Weights of a small transformer language model: width 384.
Each number is 500 + 50 x the weight over its row's rms, rounded and kept within 0 to 999. Layers, rows and columns count from 0. Numbers have three digits each. The size before them is the row's rms in percent of the matrix's.

# layer 9 attention value, 512x384, rms 0.0256, rows 235-255, columns 0-95
109:501588528505584488458488489560544543515526445475460556392456459540450501527505536511594496543465549503503486550468518516382483534578515416576495493530554548555476497475480550555528473499455475529507379415497515443537492484466481463515586579574472501519593514573518543487424511578557528544
099:478425517509393526524429368480490582502537536515419449356505410480527473432452499343599510470567470504566442574526513458551422542561478492447508502529485448474568518541536447435482527462489509484436667518588544535455450598575524490409452538488453438469445502524592486546561481484513399578
100:408401558474566533485499476561564519511516477539564472537513423457574587485494572389446473657495448463455542541418494533489508504507427545466535499468391512436531542471526512483518500529549637596405460515407476432525522420498483408542443507494517506530497490471667492430516461471477461426
097:550505402481521470507585513565609499390446437479500425572459468481584393517549528510534344532422533490553497530481461524494472496394562592443512512540452381447496438447456472500507543528481427488447556525579496572484505527523474564444469488512526520512509433656453479520499542478502481555
097:538527445535541506511423385505506449465398606485466493510453512460510517489369557392476542526504443466544517471541513461489596512484435453505524501531517486410419491461552474434437488492543493441465487502543504551481439457503512475467526499471547470658468402506428498506587482468530578563
095:573477482506461530487483598437355517457565542480574494425512420543547461530439517434557477608512452451437351489476486531578422596477491426489503496524591596576504521488525452451438520516582480538511522525467496578448459565475479570515395530489454501467489494406610406500463543493489490623
100:501521548467472463523470526426623518431533474505432524580596493510518564469493515470476454504489445405492499538495476459531604515452438619341415442612548504609521469477533409506508508588534473589519476556573533536440510546545546519554460457467481412500536558482489552561440571441531504531
091:411609559551388583567524490416555516467518524521538555462536488494583463485634520520473491591496372498491568528519491462571473549445521606450484472523549480543503488438504528553538506508485451546611532461480455446507511471483535512532378487471460459528511540573552468499534524477512315483
099:602492538470568489506569512522645591508497507496578486510566481547537511507571499592443526418537576464476523397502540550456428493547458445475475503507376428571464567491552483508438670521490453561484471476485466523514462487450497604547515454532541536504509519485562435435439512517495408543
100:509490559551519497611471365419414547470623533433524483578508522444467578480450490455458574505511564620507536437435524479500476546494459519418502478525460482467473508459514476635496482506494466442455461474436510489507498399445546615463541561517489522552535519450546519401527495554574595512
093:502482427632518538536511500473446526460464562414410408604546534478530539467522490403519474493531461535520469546439460543490512495515471475435507533510497526514522600528484535481528484428499510518547510523408494547537453458472515488506451563505499509465527541572452556567416439492493396458
095:479529609538567488500455421459555596527467477441496553468502517631533419510550564522490519508479517547597609603519523496548575393492401507425462535489403500519487576532373589527524497528517513471540495554446470449481481524499394487492472473486429442501428483514472412487517470473521448506
101:478470507451448530514453467465462477558590402563483522545534562498393522534524522522467476378483515578440516544553496479550467574509437445496542513472538471412571511555530568381434429524502482460562465443497482446573444524543524507394522446475552532525506524408487568486473510550528548592
102:518494550437457486505519533497359563555486487449480417530494374535539534477427455499557514558466514482484593548534462531463437487448528481453453471550520583506480561538453543528443442522447494447559435474448481424561470522528518480494511527449517471543490522541551529517545552388500430438
096:467453512529526502526409563500531401433463543453453348545386483482614451452446564511517448424522531554506505524497494536416579509474506546522536535524560495565523441512529492457475519367511518482486621526519552447520525476537541444428562543507550526535462496606607537432511443470465522459
096:506583526460580456499456446333594413510513519579484469501491496418533497578518552575660446503541495458496497576523494512629494501561457510538498495487466528443454478487399438555467447413560551522488519479509530527508580519526575460448435554508361558442467457579498538462460517504497524499
089:554513507527395499520490489468569477392473408511488473526606457524475436494442526523564509492534453384478528526494483472525485567461468558502556538487449600452526451510374499404517458435550513475508607592557502577496463470454459499506598566475404476528488513540541428601416513471423477438
100:562534471612614562482499549479421508502486529482516503429465571473504489490518500557406484414421551586569399506519518502560486384536503484433484533505443402503447403440384439459489488473455487457484496445527472519519530541444364502471479510493478445466491517512448548474369476552522475517
098:513541533403513395435429458529502524549551547477537500474486451534500437508483553503427547592558492538567469504439533552521502543557470390508489450494589552465387470527520577572414441478436571520537494512491502540490427480500477503425437526519560424474461500417522493420407443493490472572
094:477489526572508467520373563444514560581577477495567499551552515474350529494517505559409454458417536523495456529502537577458486550543558442499474470499509506558545545533488543444463524452503488598413412451500464551445519489530490570427401490506553516383489464389531560433469538615558428547
101:549581393507520455438380511486535472531437563484442530512511494500467521581478501453471493528545522530518458530552545509492600474534532594498536528479530439497512542548559425403431454468590570522374463541395509460498546524458519532528446538530500512441502459432486482457580464527491468587
# layer 9 attention output (transposed), 512x384, rms 0.0256, rows 235-255, columns 0-95
111:507501501510433517437491471474517511519495503557570494605506569599511540477504455491450498535575495562529558474568478485481555532356459554453487593490549526409512520617469568478450507436502565482525534596506561513519483425472532437412448462488534456515444577467460540485519548420456421510
097:552593511547613501458596562462451490445462509452537442532509483523561479650526506546429547470456487464510514397436460538440525471538491499497452578402485495549460412386462537582536457464512469595430522502405451447471588430534493568555523462512469544609502462500490537491541565493526582431
095:465573534449415491488474498532460490555502601491487558487533534482441435586454424587538562514501560460487532517429490524478488494510569429488528424477590510508487524494496521530488464571496393476495513442522497559472427572491463560574546457558524442525524498511458496411445577553549506593
095:482559498554521530535478475427476583571515480514491563431562559525509617436542631496509561538450458513401389451510518392514596551513480378514457398509487556541471515531578503543549456411586625407491476462469463460518417482490514442624528508562512588451549492444499550502522467484468524530
091:403537511424409512495533577438522486522561521401507457434591484526449530507640525511478517546566483437553520521485531487536435509584497509486446508516532505569479517453453510538506508458494478473520592459431532472506597540459530548495428464535467478409556518450547553486477427543480526521
093:445582541486589461500508508402535494506480437459448469532489578441467492411533506461518504431543434447537514497503529400433540498567447502553451491544537362382494476441496588509499527513514542534415545445499566464565557449491524503440460479563587590530523434565509559469487530527542435408
097:543436536516545532541551532561436479591525487448506522429458494449423471537493509442489568504546436557467444423551529476597384498555548426595654634450474488452475457440474542546441480399406538552516514448525412492568530467494470604425573530456541614509532502552524432462479485613491487497
088:588489457465556383540579473513457508537457478438538495493512578428375545546408523417581477470589570455517396440420572516525469562537462506527548560519480475539546527501574510492439546578551501551442493451505574535584481602527419522443506590472491537398534518471498545466462475536477581495
096:416508401516366475494425491565446431444475461502445461452544557495499511506458536460498478561510512453488385468502468440499516462402541486536597559476574517532546430501465460527555530504557542460501498519538475466582475495540370400456549542557496455477504495509475466525473485577434472511
095:510501468511431517454541525573436401499462456533556521404402515586499488533471531472518418537577408408474456464548539532567511501495549529489522569504500476600546502573558503466411511574497477587587536434568426481491516611496524525547566505477484448369470485500507480526492532516405467486
082:532491519477474544451546521404521447463447484513539586431461492435445472577461514500532482452476483542453506490467454435529510523501505588526481317488514464501449427456475448507438490611440502490515557483514501433426533515588519545503521492435464515477466487460616510507500501522531545501
094:486475371498504523523508516634489554524531461559522403398489509449457502496437471584556490549450560437422452433509460510472476540505611458497452418521573501572433475522566434512473569424498491541441511503506502498571419513495542460626621573530455536503512536413454540484440528522511440510
098:525502563477509553422492513510486443450464589505479483456519407507607539471454470531511509571484497398502620505489534535431462438543531601465555497410415508633493530461537553553585471545593457453464558487464583510411535437471570547518498540477521437494476472510525515512591474331487427451
101:539468476464501540517522516486506512568486507589526549511544602507536467562512514461553534476578471479522413457446639510516525522498456542461438589435458505593568484479548576531518582401586426594408514462538524441384513522543558509515493538565461536473486513424468522464494545536542478495
091:499526499590531506465550495452439514547510487542526606344495438545499589585529473496458489570532480461512452464432516570578468479486505402485500550484481535439531499440498453529477470598533548523547501511467414517496505490532403567525552470584463499442506447465431437513465572552537550519
093:474413479547464526461554480560481521467530561505532496448437511553390546422465478464449509465466457498545462434448559482439457464481610562487607481544486527504461554463579522487464521624452443443552465505477475457574455471374477625590534484576571421501466540409535523503519468510513438529
091:485545472463528536482485550524500517517514513436407535389543518418601537608524502477493534504445558523481506467513576555460527514530540502477507545551561421589446563408589563538474459502515440450477556454504524464512435467555527456450442525541555501506475499482493629468517490550573526651
096:517463429453449448459504449531537421442556529539501461483474438482480475468527534468507498525418521507447488409492477451399531528500524539518517293418516501469479499544584476472555562543492571445550523540382475483573541474458513518485567510617506564478479478451473404493512461412461498485
095:445520521578501591482523543490458401518540588482469461461493582458421564527460515468577434413479426403495534459552435500487560475471487510434511724557493482496514509468578524461482555569538434489470559450474476491464575502512444531540539503484396539513450440435472463506556518504490527475
093:535528566458493490481530527484524508455457561549438468460440505594555447492460406406437540563575465507511530455548440340489541497457447564568479531509462519410515507562545562529467558580467528452525614531482590471546525520510504427497555563502531505665460523528455480522504564412468518492
098:464471519456566506544560529490449511475597573525634501491375516536394496399491563471443555528509468505535515465469446491567493570490507446491453324529505580394508495516480497495453568555453425516532422501485468457531458485465536471597545404505425518492454496453485438513471537473417472422
# layer 9 attention query, 512x384, rms 0.0311, rows 256-268, columns 0-95
079:508419510390484525474499565551503560545495489479512501524484524478553539500508534537521513498485442530446508507531638408433483508481505477423493481534493514574598509419541516486405411503516528558569539500582585522377387485465589508459475476531446489565537514490417519540533560571518481501
088:482456474431560476472470447550515534442486472550485507550504515537545432523567480539467467590498569489524576558519473572530503509480534501436489527406412427436445440551483567544596486458456526484467496477533536564543571499560472421486473602556555483472523481488518576443472476455416460450
088:526574528538504408431507522505414576407475449473466475530510544433514420562509537531512583505538581469425543545512514480489492516423436393488473556550523459500424489493562541510526554506533374484472494510512439485521504569536477389511506451570498483528498511527478534450508526458508515530
090:506446545504498501491596557548497586505468532524479533514418451461514464478518512555476432427430544440547578508441626486517554604501570481498475492470479407546476488395610474530532501524482432500543451528412514475388483539540436564609485506538529474590469487483441491480494543512440566530
083:562486557484516469610592528427464557549415513454475566467524419427427502513497527461513496449448383427476490545528629482529484417410540533456454519543618461574519511421531488531410470465516470534488454501574487491502492489514481545515500566520508501523488502545519428490548504538457480556
090:547382462459541385491552545555530489468429447591464535520464439450427537516455486546523617514472610590490579441484502598567468539485574403469477544449573453511451513471448453514518516450553462571553536452506467462464496475502496414416534438539522538592445488511452581458566456504518524525
088:467551506514529555495503498524442447501539496529457417520437543554578502431551441401416548487530598478491523464513449576514537619501559444516496492490460549515596513586551539561558509561503468496489528451406602475472528570455560446527488436516571462441547440483554507459517496512521433437
083:510503521486492522533402418499534452534502469493495452533517551424511436580482492517550500571607485469473462506456538496520550518587483492547457456539506428513480519458537548526478500454518480472444473508513397464443456534587512489594533467540422621471448500462520582436423624499488476519
077:507460445548479545432546564540436547440457513560538489459596482458525506434545504524464533485458559534490546536596398451442493505498559472454489425504488437492577459550506568535557534509499519533485473522459550513533407510550437411607506457551577524478537474472561472515545439531514516437
099:583507516528482465541399523497452495522525436573490548521590522550538509523562542445518486454507510491470392441572404488419538485453500491580505528451518420437511431509390455463571522462500495436546482549506439514506529407483437487480550478520509559515516581607461484481515467440516542503
078:563506499521561491547538518545509503522414484578493514445509492449516513427551538488465546413450537516516468565552377488498505443449561495398494495487538483450540521601511471475549534577534518565456524495557543549598496498471413473461406539432609615502491547494501502441532416505502486502
095:431562458461554529522499417498562504540530568478622539429528532586424552536443517492511425535510490429527462562510469478545472462477416562473586491540485470529471556481525535425496506525471510585343497433566496481560580372510495631487531527482501462476503512513479563524465490558504483383
092:568420445487545468480525489374541389549556389428506508548482514505494503535489625592445493520490502461432484488505507565530537480576548452521504475500483428535459456400541543514438549471591529525552525527551494583439492478507523506458460454515431503536565523467407572521523558519538490430
# layer 9 attention key, 512x384, rms 0.029, rows 256-268, columns 0-95
084:562465506414501451470499531567421445454553582475445495456605497581628543450416534549451445488552534538533452499501548463509481558475517491443416601520429445505603509470522485529477425525579509498533520512413506508471504500444455585455506534604521421586428593526487479502473427446530536428
091:401442505408462476542440503474490492448459476563526518585494517528419494474657494510532536502496488457425518490569423492477486551466579527477481494448489459443419482506503649616554433424482479649444557534513510458534499517472508396524507588581500459461523490520458493487497566496423490472
090:496569435474490482447470508489430434532561468558507457489640552459457494458418558529505522487506453518472511459538469490580395533477526437466488610587478529451505533425571427463459459485489438467489468568543439520609458484450447395466425485533531457488508543516479499487543547489438402533
088:493408517524526566447529527539445485553468530370480578459520427422505564507554455466539467532530565448559570594469552526501419613551562514453536569423501444540473533472601516555480499568457457514474522522500512436500531615499444565528498517489517458440525475424442481442505524546519525465
084:571527516399510411590573529533422503457510499446481568459511516482549497459491590444465471519550520440512521548434551404508495562421483499440462568545542438547537555446573435545478537556553547498536493500495477475593586526565482517516480498543587459510615504527488521500436506441468461492
093:489477541429481522451543443560531433515527395534512563599595527507499522490482476540513548573455544516455556575375469526522472457441539460451536491440497438476437545550515466531517546467467471542534504579446471510509538474403472442460484442478494577475540574518495462514468454557441538523
084:519551527570454532529502425486552591483411497504505406533424515458490452478466464511454562545501453522464488476577415596479526457481513471596503476455481583504528530545534618516449417505460470516449466408558562544382434522432524497500516451459494552446415474450501570453520577606506459472
086:463476460388386443620464517481458467521502575569526444472480511538495495478550421471538574551613463440453484528378529535457509576559483482529517504611531547467439476458514509539532451498492540488421529513530429465487536533501547451606513618486591529462486495513543567483552513433532492434
075:442528465565507565417565510421500527436409403470502523569525537451422517578529439539521500491384504513442443472616452507461527429442560504545519552485547522504495477519519588505526495409436519449508445538474528545422406511493532453465555497557477573546438568441555508525469560590454515518
106:485483499501516506525489491463528508550511473538513485635549523499474457534575456381517513477432469505508562450587532471441470402506480513651562529522525486511480528418449514520444503532524478445608485503522436482590480498499443506451505555439512564478470597517481493475500395428586563529
076:527546591529523536513494460473484505478432451487531585551509553485541468546449506498501526470432516473465435492545380519395477442364498546565534571450508544421526511610519548526539439432514514441483523526527515534507500438421436448375437501491498629525445560505588518429352543575480470474
096:465455506556532592551451593514519575538558527515560554435487477637492505508498605511547423499511580486430605544459472489480593528513445508497579428493525458477435419504539513470517526429485548513319566482503510500500510380547513540502538524509492501526621471548598488473575468410497473510
094:504444479457534462555473508488505390580500483486565513582517492549476483501508517479441509556410431391445560573493550530470538482523619492504531465606461493590392486465558548483495458527498521487532450527503489571366522485489485462518447588470478537574451548542562463510549433485558488415